Weights of a small transformer language model: width 448, attention and MLP in parallel.
Each number is 128 + 24 x the weight over its row's rms, rounded and kept within 0 to 255. Layers, rows and columns count from 0. Numbers have three digits each. The size before them is the row's rms in percent of the matrix's.

# down: layer 6 MLP down (transposed), 2688x448, rms 0.0873, rows 139-238, columns 0-63
# up: layer 6 MLP up, 2688x448, rms 0.0854, rows 140-239, columns 0-63
down139 101:132131110137123129145109121126175152158128089143132116112127180154129117113169152119165128124119076149153127170154117086129114107113128150124109120137111130108149117135140143086145114110120146
up140 113:155162101117147125195139139142136160150129117138109122139117172100139091130171144116114146156099120130076102167087151131155096134107138108146134176105150085188094110123114148116119102112143168
down140 115:116132134116127147168161109119107129129110144129134130147120140120145166096118162148134157152157104102119113112103133123084132118146149121138131114129122120123140131117126092156152170116109110
up141 095:153144142086104132135131106135134168102119167093152142129146155127147117160112101116166157163110113105140095125095127100107120121115146140137136164085112135124164130127125118098124144099107147
down141 104:106123146157122149163157131141084055131140105124112144159129163195105111146081136095128110085107126152125139134145155123139100156132115122095128141114147110134155173138154140088156125124113084
up142 101:117130122126154106134122135104094109144098147157104099120162150134081137154123111097101107173115097116128111087127112144141154124138117116120159106120125107074151119164136163092112098144090137
down142 106:107174116101109132162108123090132143086170103129136135128064124159153116120137150130152153146124128146160121145118129122136110101120118120112162189144154122161120116165123079118124113113131122
up143 092:120131104112147133143173157129097109175156127149126129130171159147128146151132154095144129122131133142106084135146112090151152148165130128097150135161121167123120136135117161083172105058145104
down143 097:118129176139090126133133142122148148106145106119129129127121123091115132098124123144175078132103107123157150081138185127112169118111143159114115111159166140104105143127155134124127128218106184
up144 118:127140127088143140175153132149148091101142117119107130121148109162147127145131131140086120134142166034156103114119139121123124133139160079133124143137105154153164133102134084098114141161151112
down144 119:127130125142127156131110104112122153136117165137143169151120170127100075142088133132134186146165123126136181156120117121128110144131115132119108137109145096125145105111141135126144101132127124
up145 091:132142149106145103131099138113130142087136172120088130116106105128100087123111126148161111077115122148114153172112109156103119149125124104114087090112068117182185154115096127101164134147126072
down145 092:131165124101131115147150126105105134180106099120134151134161156130159131166092116125101114151149140130145108166146130113140148153110077105155130163156115142116092125114130140132122124145115154
up146 111:156106142116170120096113130158100121111119150127138154145151128150157089152155153137144089099128111136138119148126166087154164140112094130156130124101132126103170146102121126141157145115159158
down146 104:141109158143066149172136106183158146133167131095132115108125114123118124138105111139158144146190136128156160087138118108100130126137132131109137141151133100123121123131129161141155163155122144
up147 097:105173136118120131162137110115132121085105147126069130150151090126130141095107125128126109143143113132130115091081145158118110179089159092142146138173115121156136131137151113132142089155109138
down147 108:157144105141182092091120113107108095160083103111065180175056140116153105129154087105150110141120115113147140147145106131151165105096192147160104122118128116138100133121108155115066132105096139
up148 101:143128141134125124111117130136076140109100098156113151128150129048137149099126146127166099145140101084130115108113144145144174135126109112105120127149148109150158142144111140136126137111173129
down148 106:108141114120133131135162120114086126149117137119159137166115109142137130133123145139148103123135152148138120125131152140132153137108146132154120123158128133162145130117126100125152176079113121
up149 098:157119135121125093163189112135152096127097160162134144119173116132102119106151140127078104118115118158123116138139120116148102148131096127105116092117123099087125135134121096136173133172121083
down149 102:068149132160142143086128142080091096162108142157148125121113134138192139153093155129143151122121146148126153175165147142095131130144106119127149163124160129169100174096151147134118139135128165
up150 093:172093125157095145112118135164105109149113152127130140143112113090053145121163167135080110120130141173120109127150149102115121145152131150132134152134114155138096151123118123107169138117092148
down150 103:122147110116133137085069127129152141169126143141123114119122143144133150145088109138171158160142101109148138174130199096144132152127149096108102156118123115130102117116111159155113089135161136
up151 095:144108085164109122142127124127123086092129130137098139130093196097130103128106106132115121147080154062116103074147134131116156131162110117091100142109074115137116108121134135154141115118118140
down151 101:118125096151145161142104172138119147082114136147138095102159077106153126128141136130108097095134116198112138122101155101175123115097110135147129122124127163138181089151191130097080126102112147
up152 116:140118157136151150127142106126126090158139089077096132122118131119093104124173111094119142155133136128136089160109123141146144159160124119129158095149177137098129109152133134158095150147108172
down152 115:127125117111177138118079126118133135105155128119131130121146111106133118136119127139103122090134150163076120158128141153163144126162195089153109115118147084133143106142147144112152104133104131
up153 096:129114103138119132148167107110102130108111116139125145085141132115147149135107166116107101128128125104146097115114109127141129151126129113075115120124127159128104146112116140141127109193102116
down153 108:121127124140162120154120115084148172171112152148096158140093082130106094119147126170154122123139140141111103154153146125128136172138095131122131129119157130140106126176152145161139127138130119
up154 101:120083145195131132129135106111141121115101117101149137077134137127161158101151123197144108131098155117102125119127106103179116167153135183093065116145140141128143139103126075135123069090136121
down154 103:103142121097146118151131138114102142143117150157083154140176090120087106126115113161117145101144095118146153157172148131144145114126158116105158147091120166093161099154199147139140138156120192
up155 094:151149100135123101067130101087161151132077113169103140150153079115113156126111091173149147116134093097087126125080112091117107148132135085148166172116130115136145116147158159129124113135088154
down155 086:143067104142125146143147130156106108130153131123152158067128149131110126169133122122155060122129116170129107103158158120137124106116119134170119135128118073143100128090120124124151123131185096
up156 092:180126133125123124105108107139113126120121129148155100133151099106094135161169133119109112113126132149143112097129163130157122155134101148135112112089128159123105124121109172088123146099153134
down156 092:110152156163116160115113091146086162149103130120085140052098138146195120134157093127112123169108136134149121107124112126108134130106133119134180118117120145102164176122150123158107102179088123
up157 094:117137151128149165137086172107117105133155166135140157124129117134147113129121136177124123154088141149144153144122121120160111121121136140130151114100126143168182118084134135125130098155165109
down157 086:137124108086132114164167112123129104143132133111113119098098146107142126121147092115087123127130121093131119105154193132123136125134154132125108135154109112104104169123166096096154175129101120
up158 100:169124134127110169118146147142128150118079109155122145128117122157114157112180115151149158134148123107082148093138128111130109144116160136121125125101123123092125151125083169137146092154127109
down158 102:131161156138193091141149099152147129119099170104127132141096109142132090099133126118154136095168125130147105092129111136148092148089115134107141190098131087084137157149153146110103158112138126
up159 103:114115156165131100097111179100154141142137120109151108164137115121134144080153139109117087137178104082121125120133173134132128176181093138094090148120098135127052093112098121137140155087137146
down159 105:127162134140122134179165086106108143139095123114116164096135120152121100116094167145106164116118161163134156176107139112121082125093145131124133133114145112122152131171134173161100143128150139
up160 097:121125137123109137153125163116126124151101123128146128080149085098130156104114158131142136153156147092107138149142121132093134081166149140168146132087112167181128102147076157091114112111148113
down160 102:134138093107150106110106153182114082081130106124138164116093145138144120144100096119143145150125162133133128136168123142145110155121137142138120118124124160180098160095142116099148127108077113
up161 098:113127138152153122151120140109106163136147099117110149099143142110146142127119096123071094118115150124092108123126138116136118105142118140137116126119104141144148100147103103095131181142144146
down161 092:088153115147117149117147096136112115124114163139145156130094125152124122117128150116151155124142130116163140139153105134097106116128144121144098131162142126104143164116107142130180112130102119
up162 099:142140088129132118143121062169105133091102102134112148141155119175082098134114127168121142126124134095169124115140100110109110162121108104146132131127170133095133122153107096126095062121150205
down162 110:125119168137110107144144145112150095103106136123129083105099118131137116102151184122164161097154063141111121135128091158171164118145094134122103138090090139162122158077130146095117140166153094
up163 097:172155122134122120132092130121128082183124084119134113104135128140092144186122155164113107139150156091124101135189154151189124106096154117147154126133111124145135178124110124110100155141145103
down163 104:150145151101119113109119164135115123119167148128112138204115148091097132131141184131116132123126108146152116119077154112127133156147129128124130108136169124135130128132171134160170120116119177
up164 094:127101137180109140094094091139167171092070091108126138109118115124111103110119140097127094158136107122162126121144096132157143134078076116159092078108110121134125114142098094109142113140143111
down164 095:125138141144147106153157181156140113140129139133151135146128145119147159111146118149172157133120099118095180125116192181153111127171190143126123112132117153114130115109135090089135117139129142
up165 094:137085135141112095097135132121129160124095138175137116085128166137120115131110109190110114113179124140137194163149087108134128131097154115122153169113145128130125115184127133137110101119136116
down165 097:120135143124081124145105147147159105102141177119086127152128112147129087120141129109167135103154127176127124129116164130130147140175107116128129071114102131126146114151145115173117170151075117
up166 125:140148101149139119105133138101134118166138128118097126090121136136142181097097159161134126119127155131112137168122132150146110132123121126123119132164114150128117090160097130153125116122091122
down166 131:113132091157161132127079167113125153114150156090130147077145091097128124169118153124101129146068148129165153140120124138138104148106128120155160143107138129128102105189143092142115118142134113
up167 106:149100134103152111153111109120128118158141108152151115151105133088148111106088130127106140135129147073133138169084113130146112166121106120169096109098147128090104140132089163136132131101149115
down167 110:078156105129090131133153122098102137083107139143060116125146103146150108136085143130077102082137129127185102134153126124127099144143118122108132133137152131129144107106160097150151122154068110
up168 102:130161157132159113099093127169144103125116102156169122127096101101102098154131143158099138149121139129131133140164184170096139129129112095104134130140134140101151115130116099067136141122153103
down168 103:131104101091099170168148105117097126108116128123100122075142139102133166137108064146134155110133092131161107130116128127152128113121154144115145102174157148129087136110150084150103093124122112
up169 091:129141111135161140143113075122159064110132108133087120109193132132120088125117137107074074160105116099134092148110142167135141137079132093138129099118139156101127117085110141116154113122115118
down169 103:124110109126106151187129115141102157150128091154127154123116114170167135132096119086146120142131134078147121088130112091136089099122126137127112142116094143072125123093159079155122157135116071
up170 100:142134140128171180115171130125145153158139133120141093140164126188148144099105121089120088098188109109142114120113150138089175135152165142137117090152141101093100109090080100085094099151100128
down170 098:138126147145079101145084139157128138119101116136145142112114127112107142146121164137090128138118142138176116157106158082102106122110109142122145122097121158132138169173132112130142153161114115
up171 096:112125142145116166097116132152153115168136144116125121169117098157146119076190126092157093148113131142153155145108119156145101137151121176122089140159151108175172127131113125052111111166173131
down171 110:149134109096115104122135115188130167087129127100127086107127132101121114133152155147115156108116124138103120134134155096099120126141131153173131128158110178133126145091132120134112129149101129
up172 095:137115162076160162101136149108107122157158143112065158113151167113137111113128093118115139134134111109158137168138094164136109093105175084091095126121135098092126139129104126128107113132150158
down172 098:157105173179125132102119126129110192125111147137139094132130146173112111144129142146099127138174136151134124105136165157084126118138085152094148152163103149135144158123138130143116175145140138
up173 100:185119129164120155121135120112160152107117106149086124104155118116100111117118134148120148125120109110161096140112145146115104154141187121124104137109147129096094113167123141146119124119096128
down173 098:166126140124120168150162114109095137129148156136158119145137132109133114133102112133143136147111141122056134136127133112177121108136117126103122120150143117109160155114099122132139151130120100
up174 090:149121070153097136154124172111101097168157131138119140112122150127134137169140116100082118088085125137120101150133117132159057100135140070122156127141133157121106163090110128167152095128076111
down174 090:139143158142125113134135082136148126142131150106126118121119114136127170106085160136103126111165124104146159135115128157161166190103059141116097136119187109106107129142114149114131133130139102
up175 097:158111094143180154168115130106153120186127109178144100100122140101136141125091119161114125126148181138133143172114147100107169148136092113140151147107122110119177147157123148142147109150099110
down175 088:132082132118061127123120095123108145087117133106105152180127120155153127093141099099137135114105116163099163128150151157142096089108137117131147125151133157142132136107127136148116110094133153
up176 092:132137135101149135150119148130120135083133119138161092101157106113155125155134144112133155151161137126136119114162113078140119115115170128143182151140139094134118132058110137142122108101125159
down176 104:111139123117153153094151153104118125107150138140144124118105117122128142099121168111125135129159125154158125137170107126188128171126134099126158169160151136086112132120123160153134151088132098
up177 108:079090133161153135136155165081150169107144107135125172106118159105108173166095118163127132093118159080118109108102147134115141157147125165105146109116114174145112114108100093146127192144138098
down177 104:132044144122130148113115163123116093136099072171159083156097108094112109147104112134108128123131119109124138130135110174127132146172120128175121147130136137125133164111115167149113111133127141
up178 096:155124114102098112095132140061162123122110165156148103127126114053116131087144135133119122120108130158111134129101094157137100121109158127167091102074175143127150137128174126130130107111148094
down178 095:110155133142136115146139129128082121149137139096126100132110154166086105133117187140125097131135089148144135138128167118142156163116124130140105094073154173111159147137131149165134108108094095
up179 104:121098155147148109109128141094151121142066121162139123155126122104070155162084095113120099136149140133129134111107115111126133143097129127162130102118119153104084110110122144191112159165103160
down179 107:115129138096132130122142154128149096094141160099182136161086115160131156129133152101129091168135120083131145115106128146094103134118111083095154141154116127135136126142144133114147119162091120
up180 103:173123143143114131107153158190133132132143167136121147164105134174103124124163143089133156105120133130075149138133127156144125110096138110138128090108054110141164169129110140118175126131125149
down180 108:161161120140098157094110128105118135150090171165120117079132116130122184142083094154145111141139142113140137147111156128135138140098133053138121180132194112106122134144150126108144157164104102
up181 097:122103146130165137095152168125148115099157166118139157134079166081146153128115098134116112154074149146126131108116110151123112143109100130128165142142163148140130143088123133096121175135143132
down181 096:153112132109108124116153100116129139106131107145099107144143113105122123136159136159113079114122113126150149108157121142113126122126121131129073131092119109125115168112160108127145138155114117
up182 091:141135136087132119074104116124114110133167135145147120085169126121139136140150143176105142187158130115136143103094118094135120129152104116106139084094149100172157137172127122149114128137144102
down182 089:128176124174151121122149142126130130114123126141119124126126143184132126163108102118137098096102122145153142126135107149147137131115147132119103121104121111112087148137112136039102149122100108
up183 096:150117131098145133123077071163094109124143130152141157124125134114146124159104138139170119170117104167161085158088110124115107116109122118141142132112146151155124107115137164137114119120138133
down183 097:151134141141105121125124143116168152107079138147153127089137128136081103124123159076115149151140108176116137130132167122133164097119168139141117157155070148132158150134160128108115116097112125
up184 101:136096097143140133121131096112141104143109087095075129106143077168146105120122123148094109118146132111143125153144132152135160149095117129115155140120093136103132112159085166123157103140140117
down184 106:071111115165152170176156148110174181150110135124168104114143140127120149130158104114159105159167141126157129094166142098145121150148124115157142156105154095168166105110142115151137155123113144
up185 097:110124125139153090123110128133173137150160108107165119116111155090152153150127140116135075123105152120125115107121148187098154123134129159119098102121082160132122125117128104142089102105142137
down185 091:159093102116087151174136126147131090124105159135121179109145130167103097119114109126114172178166090154098144134146130102087107105125147134149171167096139125132131136122071167119190142138137123
up186 103:131131115148137147157131156130137110094150123141166131120149129141112188120125134114169146067180134171115169166162124121156128125093135099141178114184131153122119152134111128100146145100153107
down186 095:064133115151115145180134179116120143169103142120121156132108114146129120162121159141106155097128159132154142106082161088124138130123129147130139142126154091120103133093153095149111157152123116
up187 108:125130117173130158128101077115136147107189126169126143127113141125165111131113122115160112150152157112111124137123120149110130123138114103139112156149116093114165153081113079134185124120097108
down187 098:165128141112110104142164155132094154157125137132106131136140100174147075085128150103120145141140128133069108145151165087148098114119113092161096086089142098141099137138161135133142158149147128
up188 090:123097146092178111128136160172153131127168131124125122119147105116086116115125124140155094117108163138176128116122115142124124126095113164138111138122137115067112120130146159116158143133144127
down188 087:159161132171132150141091068165080128128130113135112085105141161139144129135141122095121116129146124111112098125139121115176159105113114130118152121132146164162132116137091111159114107126097144
up189 097:124138122107176156153121141093140151136094141129124120120167090105133112093139137084139125107142133140107136078143084095114152128124133083131080083144172139130070157135165112170150059153126142
down189 089:132132139112110096100126119162157127099128108154135134127105147139143120152120130107107089123110115126150150191132151157133119129104128137114146167138069124149115104119120141101123160125146150
up190 092:113134126135088167184124149132106154115124090096117123124149129110111161137125124095112138154109115139145141074104132135100162097149136096115112094067096120120089121116102111157147101129120138
down190 094:159165135105153094106108136180164111140145169140124134117125145102163132113116136087111141088169132136139115143151123172113157119130142116121165095097096091088113144153138116124118159169154111
up191 094:106116118148152108173114092128099064140152095125132126122114118153157091135144154150105079133127159168098115175056133123082134130069136110157113105158144169072124151105118096136137108120180167
down191 100:124151125122136140126169146120159143136101156132102152142126165138151161104158145058117111113149127101125159126132160115179157128139142127131109136139106124123142110169102120171122126140141130
up192 108:136118091148139142130117153139103120125129128163100197118153147113103168147071144089114103158103182118121110100138156103124117096111125103150152128116146191103136084133158160073127167125138129
down192 103:104126131092154130075122117107152140115138124091176064136082135104165087168133080117147132085131123072139114152169100156130134103116133173119105143140131110118142118119089104153132130131102122
up193 091:123076098130112140110125115103130089128154125139140127122166163117121084137153120109103116149133153126115123144164139156093160148138080091125144127159170145130139136153125103096111134151121110
down193 093:122162110160133100112140107128110138114104147139139123149169083144122170111114144152125118110123148163124088116136094125130121147101171145124174155143162083139132137124152125149116138122089108
up194 100:128144126129131152099210135172139128139155140122114133124091131113161146138127120158119102093125107117124121097123107114094149138140145147096108114130081147077141138143132134141104129115164152
down194 103:135118170096144103144121098140096092123098134135165122096128166113137122157118173162175122165165122122151080079095147136130086161071135165147134112124158103108129138171120136122111154100142118
up195 095:133118131094108159110114143163095172122124147142146152118113116148157108116134127106138123072173146124171129144137150126132113137146152144117131158092110100131106134123136144139135131148124097
down195 104:160124137102122115101124080128150126143137147148124129162175146082171089096112132125118129113128159104143165130159144140106116079135119128154128116132149132157103135147147124109152140146156152
up196 100:123142141118129122174108121193133130122114101117087112143139179110115121178132094094150138098141158168115132120102155141164122145161167104151123130130143103155118172143119119141160159151110106
down196 099:129095172148131149097114125057145145112109138151114168152089140112147167110094115143138106071125141149100148131152139136116095139162133150092145093084132160127141091079165156113123090145104158
up197 090:147109117125111066116105100082117137140120082145121116140160150090129123158098190101140130122132141139155185113086140111160142093105156165128145097119098143114121087101131165149126125113144106
down197 091:120124118188077164161151154147168151115116162099115172124104151133113132144176139142179115098106089103094132105132116092102108145136134083139148134114127105161161144159132085117146149126088113
up198 088:139103121098128141127147097107136140152133146155134158154134073115088168147157141116115107093164099136125174114107152128109146135123098138115114156117189122119130160150119078127170106147160180
down198 091:103115129160152141119092129100098127155110114142126126117094180133134114079139143140139089165110139075157133158117132086135123090166149124116116128128138135106130123118158171141116131127125131
up199 106:137118177128125099069146095130117151153128079140118140099129144148090081103135095136134118124103106128126103106121116133107123102121140137131167146151129106120096077164076124097137158142118164
down199 108:156156117112092141133098135112135166118124149109103120138126130118105116131181141092119119094127140128141124092158147114167130118093156132114151106110163108176151079167168072146122158141132110
up200 097:152114100109160070131136127183123127159150128130132126116118118148126146133155150049107160108108134099178139146133104123117111125168103101135119136138124115203124128103147095138120153131110140
down200 102:133115105184132094161095125160063113123112142198146160126140129123130115074129183151169128112138122125155130087129143079116097181155167150160118138099159154124151106099155122118136161112129178
up201 101:155138151129132154125129092131130135132099141127114142130134137125064142098108183154128100118120132124121109075119097122099094113128162092117161095182174091128176110152131125118100139129115127
down201 093:122081109142125123127154181115111133086144105129127149102120121132192145122109123142147173092123151137136160117118140132181186180181114126150113179089092158111084121141106114105166160103163150
up202 100:124093120124123177175115091140105087136138118133092187132109121115134080137138133136118139131109158122177135107145151109165084099099141126138148148099125098100149096138110175152169139154109153
down202 099:103136124176152110097146134145140122123137157136153113153173134123105140135146115138116128135135146095151129137120112163142118152083094105118108093138132145126134128117144129119130138126180137
up203 095:110146148159121095106117156146128098160156149140152107133184151124160162099139179146156142103089116105149126127131123103158065096142096131115145101124137173123106163128134175147105166132130136
down203 100:148128104140110133173175125142109182117096149101095128172092145125094090167169142128083144120169152125132092113136162130105169126087087142152125138162133123126152120097131104130145103094093141
up204 101:089095138113218144119121144141178148111117139116132162106127112100121108129138140105140115115177091135169154138153151109151105146142114137128110127134127129118147153104132171121138177106164165
down204 103:188140151126063127102174113109137147119145104132111138123112147127132138172138103108088145118119117098110122111127114100087138130133114124132143124176111166142120149137105115132137108094119093
up205 087:134119157154157162136059113094129136135145143096116164099139131106151118123152113155128095101148144117178164140110152115130117101128115125116123116107095135155135183129137159133133096082144104
down205 091:119066113145112113123161094140060093124135136153118052112133136188098101113118124087113145120115172130103151169138106101134140149119148132086128064133141199071175144131117113165119129159122112
up206 094:175103095097138183168122142141136153152103129117112173100124121145131148134082168134130097132142096113101126142114098101137156163136145128112158166138134143099119149112170149129132191130129107
down206 097:148148083144162091093113099124148128135140123141157116133142122116127179129157116151154143146121098087149151104116154151104114135197196117123117091162108141141124120122115089119133092129130144
up207 120:105130163090148123130090148142109147118123134099112121128136150128076122125128150140126115065153089120100121116100102148160124148126132109158114112182112142131122121100119108121172117171067086
down207 144:117122146155167092132139135096114146099112102109158130169113158164137136154125141132124116147146133115105141130134153164145098143099091113121143104159146131106106137150145119108133120099101150
up208 074:095127120151141145181074129128176109154140106094143138091163127143137143119142104163127181108101117143167126158105122131146117139086111142092073127148151141103130131105156124170141127138128130
down208 089:157148140119149135115138116092122139122154120138121144130122121116125121127190155122182113143087130137131138125127174136142157087163118115136099124131112139151138125149117126125124129108126124
up209 084:137117113134157124111128132100133148116125136170109130097141091122091116134165105186135145155141107151142136150093143113129121138133142134152160170170125087128124126144168150078126116086111132
down209 089:097155138146083139159181160099136094111128148123135124110143138119100146118126150119090084097106147109120142113161131153112111137138145134112093140134119119137133148104090112157143112146149155
up210 104:133174099132140109143153117127110153062130117106089116115162122174135083098161134143103136119125126169145162129104102132191141142130157139109092141081111070113143130121141075142133151107103131
down210 103:100111116138135129136124115104120075123136134108160183097104106107153130155125118148129114149140092157083109182119114095125176104149136106137180109164115182134140119128132156106094109167181134
up211 105:142090166121133103126124143102106135147137120145150111104156142130123191158098139106109117106101163131126131128115121169167148146159091152110166109122128145144095131115173111121132119138128120
down211 105:080177158101085149153171183113130121134099157153135152146125124124126093147165172131120140163136128121146113145165124118130128174124153123146130138133136146141159124143127175166136124117146149
up212 100:160099131151128115142079131112105125114086172131071116140158104127163176109155133142101090145153117154107153128136141129142114076128126124141109133118116129117141128129121167172157126147153080
down212 091:109134122102096142146189136124147144158171091125177108101114139105077119128118104108132153160163119117147109122082165125099117162147112111084141134129145094134108087183102105052103140100136119
up213 095:115114149147134162129123160161083174109123105136127101138151147135148146136128138114134115117156133119128142092116096126149148098141081131157114126153135100159127112086116117119157099152192135
down213 102:126156163139165120121159109100141090116156164120111175130169149184171115132169126164134147156140145130126148134108129126128082162140112120132125156112100132121084138142125106098096122121117141
up214 093:094108135141126147169191087165159173154135152136111126105138126120112098138160152134135134161110074122163124118187110134138154140164139140076139133087102103114134147118109158147106110136130124
down214 098:170153165151103144163146135088094157101097126117103127161124109116112185154134132143166155127156174151098150145141103089162111093132120086163102117150157125146104112133169172158155140096113126
up215 111:156143157133098132133147115120112140128110127123147148098105145159146152145123187095120121114128094150147129150161110114091141098176133117120127105129103113123139107107122187167129112118150141
down215 116:166110166174124121168134146117143091146108089087146136147139125102098061117122099100117113146118140109126148134119148137117131175112128156136096104119155120136140134081150166113099124114150144
up216 098:164081105131142164130143111183095124133156158114158124112099099117125152117124125133083128088148137129136115129114119134109093111132137145119134166121084124145129113141123138148139135178115131
down216 097:108173097092139090080086105139139105127137121116129102119117139142153135125156132082150125129090153111093120129131122130074154126115101102091157128122132146115141126131129095123116143107123149
up217 118:140130109137139159136162125118143139142124156150095131110109129128128116111114128105142126157154106122107084158141113112097139154110119104131111108147106146130141100124136156121123174136115095
down217 101:130167103129088101099092101146104148170144118113124141168152107109100103116140116096119149108136118140142168167151130114141120104128134148132132082129113127147131151123082127135139116136115186
up218 096:158153144147130117118121119111162151166140108150133179121134131041121116157155086102142114143121157129097111135114097105148093159127154131099110104182134093151114170136159132126092146102119158
down218 106:121124124125106135178149082149143132180133129175117143105100156140110094144129141129158127120155110131101104115150125163119154114137155092100130167121119113146171093126107143151143121131080108
up219 093:140137120103154128115109156105105117128111160124092139102130132121094128075186127164144091147124148143077114116134139098138129166096126123126143151142154129130205159094155142095091122112110091
down219 096:114101158121147114157135101150147113134135124160116131135158159126148102158131146118093138078113134140139137136133103100139131153125127172166079116121087141155061106185125125154143098118154118
up220 103:113150145131109159150133094137126122136138165132122090098102131168099116061138135137155136120164162126127096109144124146125142069109122132166093104109126094165133101111207132130120108115160090
down220 105:131119127144105155103165122121152166156141122117123147107130153089141103150121083142091163169167089119139159139120086157093088127148129140137148162110106103065098161156110101117146124142157139
up221 088:123118151153076120149129144135138130112121112148109136115148149148084157139134136102098146094140104123150111158151124118167132144133147096056096114107184137141130106109159176153132132143143150
down221 085:163119128141132132117104141144072119175099103162128127136101108117169118129116120168122090136141139124093087124121106155142110108122125108167107143108128081151117135141175112147138122166132098
up222 099:190179144088134146152115112130178120143125119099130115108115140124106159139162058181152147098148152135183117139092111081120142128126133115160139147147153120156119114117112140099099122128114122
down222 105:138084117137121100171167091081109123123116105167104109091118104179158129104147151082100072159080112134128123148147136131127133126139130123107117123151134112108133142118130126113164085145148099
up223 096:121112127164146137131097119163108106100134146124100145143142106125086119110147112141135104153091150074114160135097141141167115137085149124119080133126125142125181130112114146109169112109097097
down223 095:121151109146106143131114113144127156118108165111156134135130131089136126116100112144101138112094100175089132127133125181114097100140127160150102117123163107170128107178106105120103141170124138
up224 115:157119137131149121157121125160121129136129097135120144097145154147097156165106164130122138144154131111147154116131124105077130165078074123106086150112098110137172151154122115102166129080165136
down224 105:100133175105128146096121160100155109124143137112132101120108118132193115145111133065164123149122124112106159146116136162114167107108141129094125149126108148143101167124142127112146132131119130
up225 098:125135176120121109115142112141107139118124124137063119092147156166128115116137141107101136140172108146126129125139124097129131117161114123099134142104137161108115148124139154094121133117090093
down225 100:108134158125082162140152151176124088101134149150111102124111117111116158141153124107163127157118113154099141154082130123106164132127143143168151093162129135141142133121120138134102136167106125
up226 094:146095127125123108158120171174157141099131092135095127143163104106124129105163153108091155140145103142107179085099129079098122114145172099125145141181131078120127101135127097130133147100124109
down226 099:118149138120127101123124170143077125170114144146092173163120105088147142119068104175121131141133139196125102099135133137166165099096139148107135100103113124142108111147099179154150084155115157
up227 094:129088075176145131129119164148119054111179086108086145157108120136111145104174151167120133146174128117155123102163116152114134124110154139126127101127112155152100124142102127135104153108101112
down227 094:163144179106132112096135102105143111103128125111168112104118132102132128158110134125128158127125154137127136103125128123143163112149130132147151150117159145121167177115144113137143096111136161
up228 096:118149135112089163110150095106161112097113158145053136113143113132146121118175164099135114126092106125143156137129137136111129136136118131128141151115125111159145154133161148140143146121154097
down228 099:115144095157166050144097146147149093171160090108150133100082136156103166150113143148123125154144138140122103108100121070127127103149144139124092089124157156099098084126112087144120152130121188
up229 094:097144110138124148115157133109116139127099106173110205035155096159172132115131103114137132139128144149126119107136130111124123109150101120150092107141132126156150126146127105080123117183133126
down229 102:159132147169147140161163120136121147101080094095135131170141141117103121141101119089097134171143085152171137131106092155165121112118124147109096147138117129171127129115178170126134100138098128
up230 102:155126097115152129155121118109101161100161186170137056158142101166129135073154132148151110139115072132112194156119160117135119103139136156142130102108118131136118141155136106159159153179140118
down230 100:122136117099119110151106119138133101116125124161122183120127115114075113136126139093114153102129112124143119120127136154151113113108107104127128128136140125132174143129168171123091127080139094
up231 098:165115105133150164104119112108113109126121138128152130144084094142133151124125097080118154125160143107088087149131144110148160143136139099149118102150116148132129111101120095080173114144124142
down231 107:106092154095102143124111126130144144116149115121120100094175146130162144153136157112137084156131131158168110108125117133123151140127116151141111133149119147091098112126106140176099132161090144
up232 099:162101126078121121176116120087168116130165163114179124132131129134102109083150128115131123095182149122109092114131169184211110114111131132145115148100150115075093140123127120129138133130136131
down232 103:139169139112120162087131146122115132125128090128132134092115100154132139134073108127111177132136097154153183090145140104129150159141161118167151144170090117166142151115166128144091137127174143
up233 086:170108155120120129141122125134174129155147148110133109132141148155120135139084126098078133073111176130156123091147099050113117123115128151097122121095168164178106181133102151133155146107117130
down233 091:084148131121122106138097192131110119127154151145090159145123084137130135135122093085138135155142102117118120114122188137094176138181122104128148129163118170109133062103145138093094117145084092
up234 101:119131124125113106126119138092119115141155155118165142124121124126156113152112105191155083104119185122158132122136145153134135171107152120116108156111098115100104097100107111086135169164149157
down234 099:147124148138115174140122131140130151144092101122123104100128130142133103107151126127147119118141113116119117121133151117132128149179151126150125149140139139097121127150142124160167125131094157
up235 112:163109098139119116148156165156127115074145148143143111130117157109100148123123166128092112106140106110093138146130133146142118114111150082128129160123122134155116162172141126157143146132121111
down235 121:112079130133108140122145168181120143124148092120104129148109103107087116102100079124108136135131088126096113127158080107130106141112135118120125147192120125109135119122180146117117128087152135
up236 094:163098145151113086155110141104125160132119165164115142116121168103139101087151138134089071140176110159137163113180129085120092171117106162094124112135113142113122111124130188135110142127146157
down236 098:114139116063125141143119100127151128103166090112109127124121091137136157173087149114096162126116058168114149127125131148081126110152117131182132135158140083117143138143148091091114157123125128
up237 102:099077114132138134098081128117144177144126161142058114157127134159123103162144154104136131155150121133119162138135126189127171086138138160129102139085094134128141104122123139162084131142170121
down237 106:063135096100139110105152139131143113077136114101136096119143081170141158110164101142122128140108112136161097113145135115152103110124091114137105123183132157132139145128125136150171168148152085
up238 099:154122147107125168096123111098133107140156138156143134138185082130171143150148117179165077165166123074084154110167107170130160105109135124102123135169137189132151108189100145137124147069123096
down238 106:124154141099106126100148124078143114113119101127145141123128116162128119113122104126132136096118101106144113097134070076150096134129103136098101111106125164131151129103142108155137120159067148
up239 103:071124106125145094191098137124149090122153123178134134133152114099146177123166116124172130119103162160122130142082146109068136108082146159114120075126118145147161120105099148116120116119158083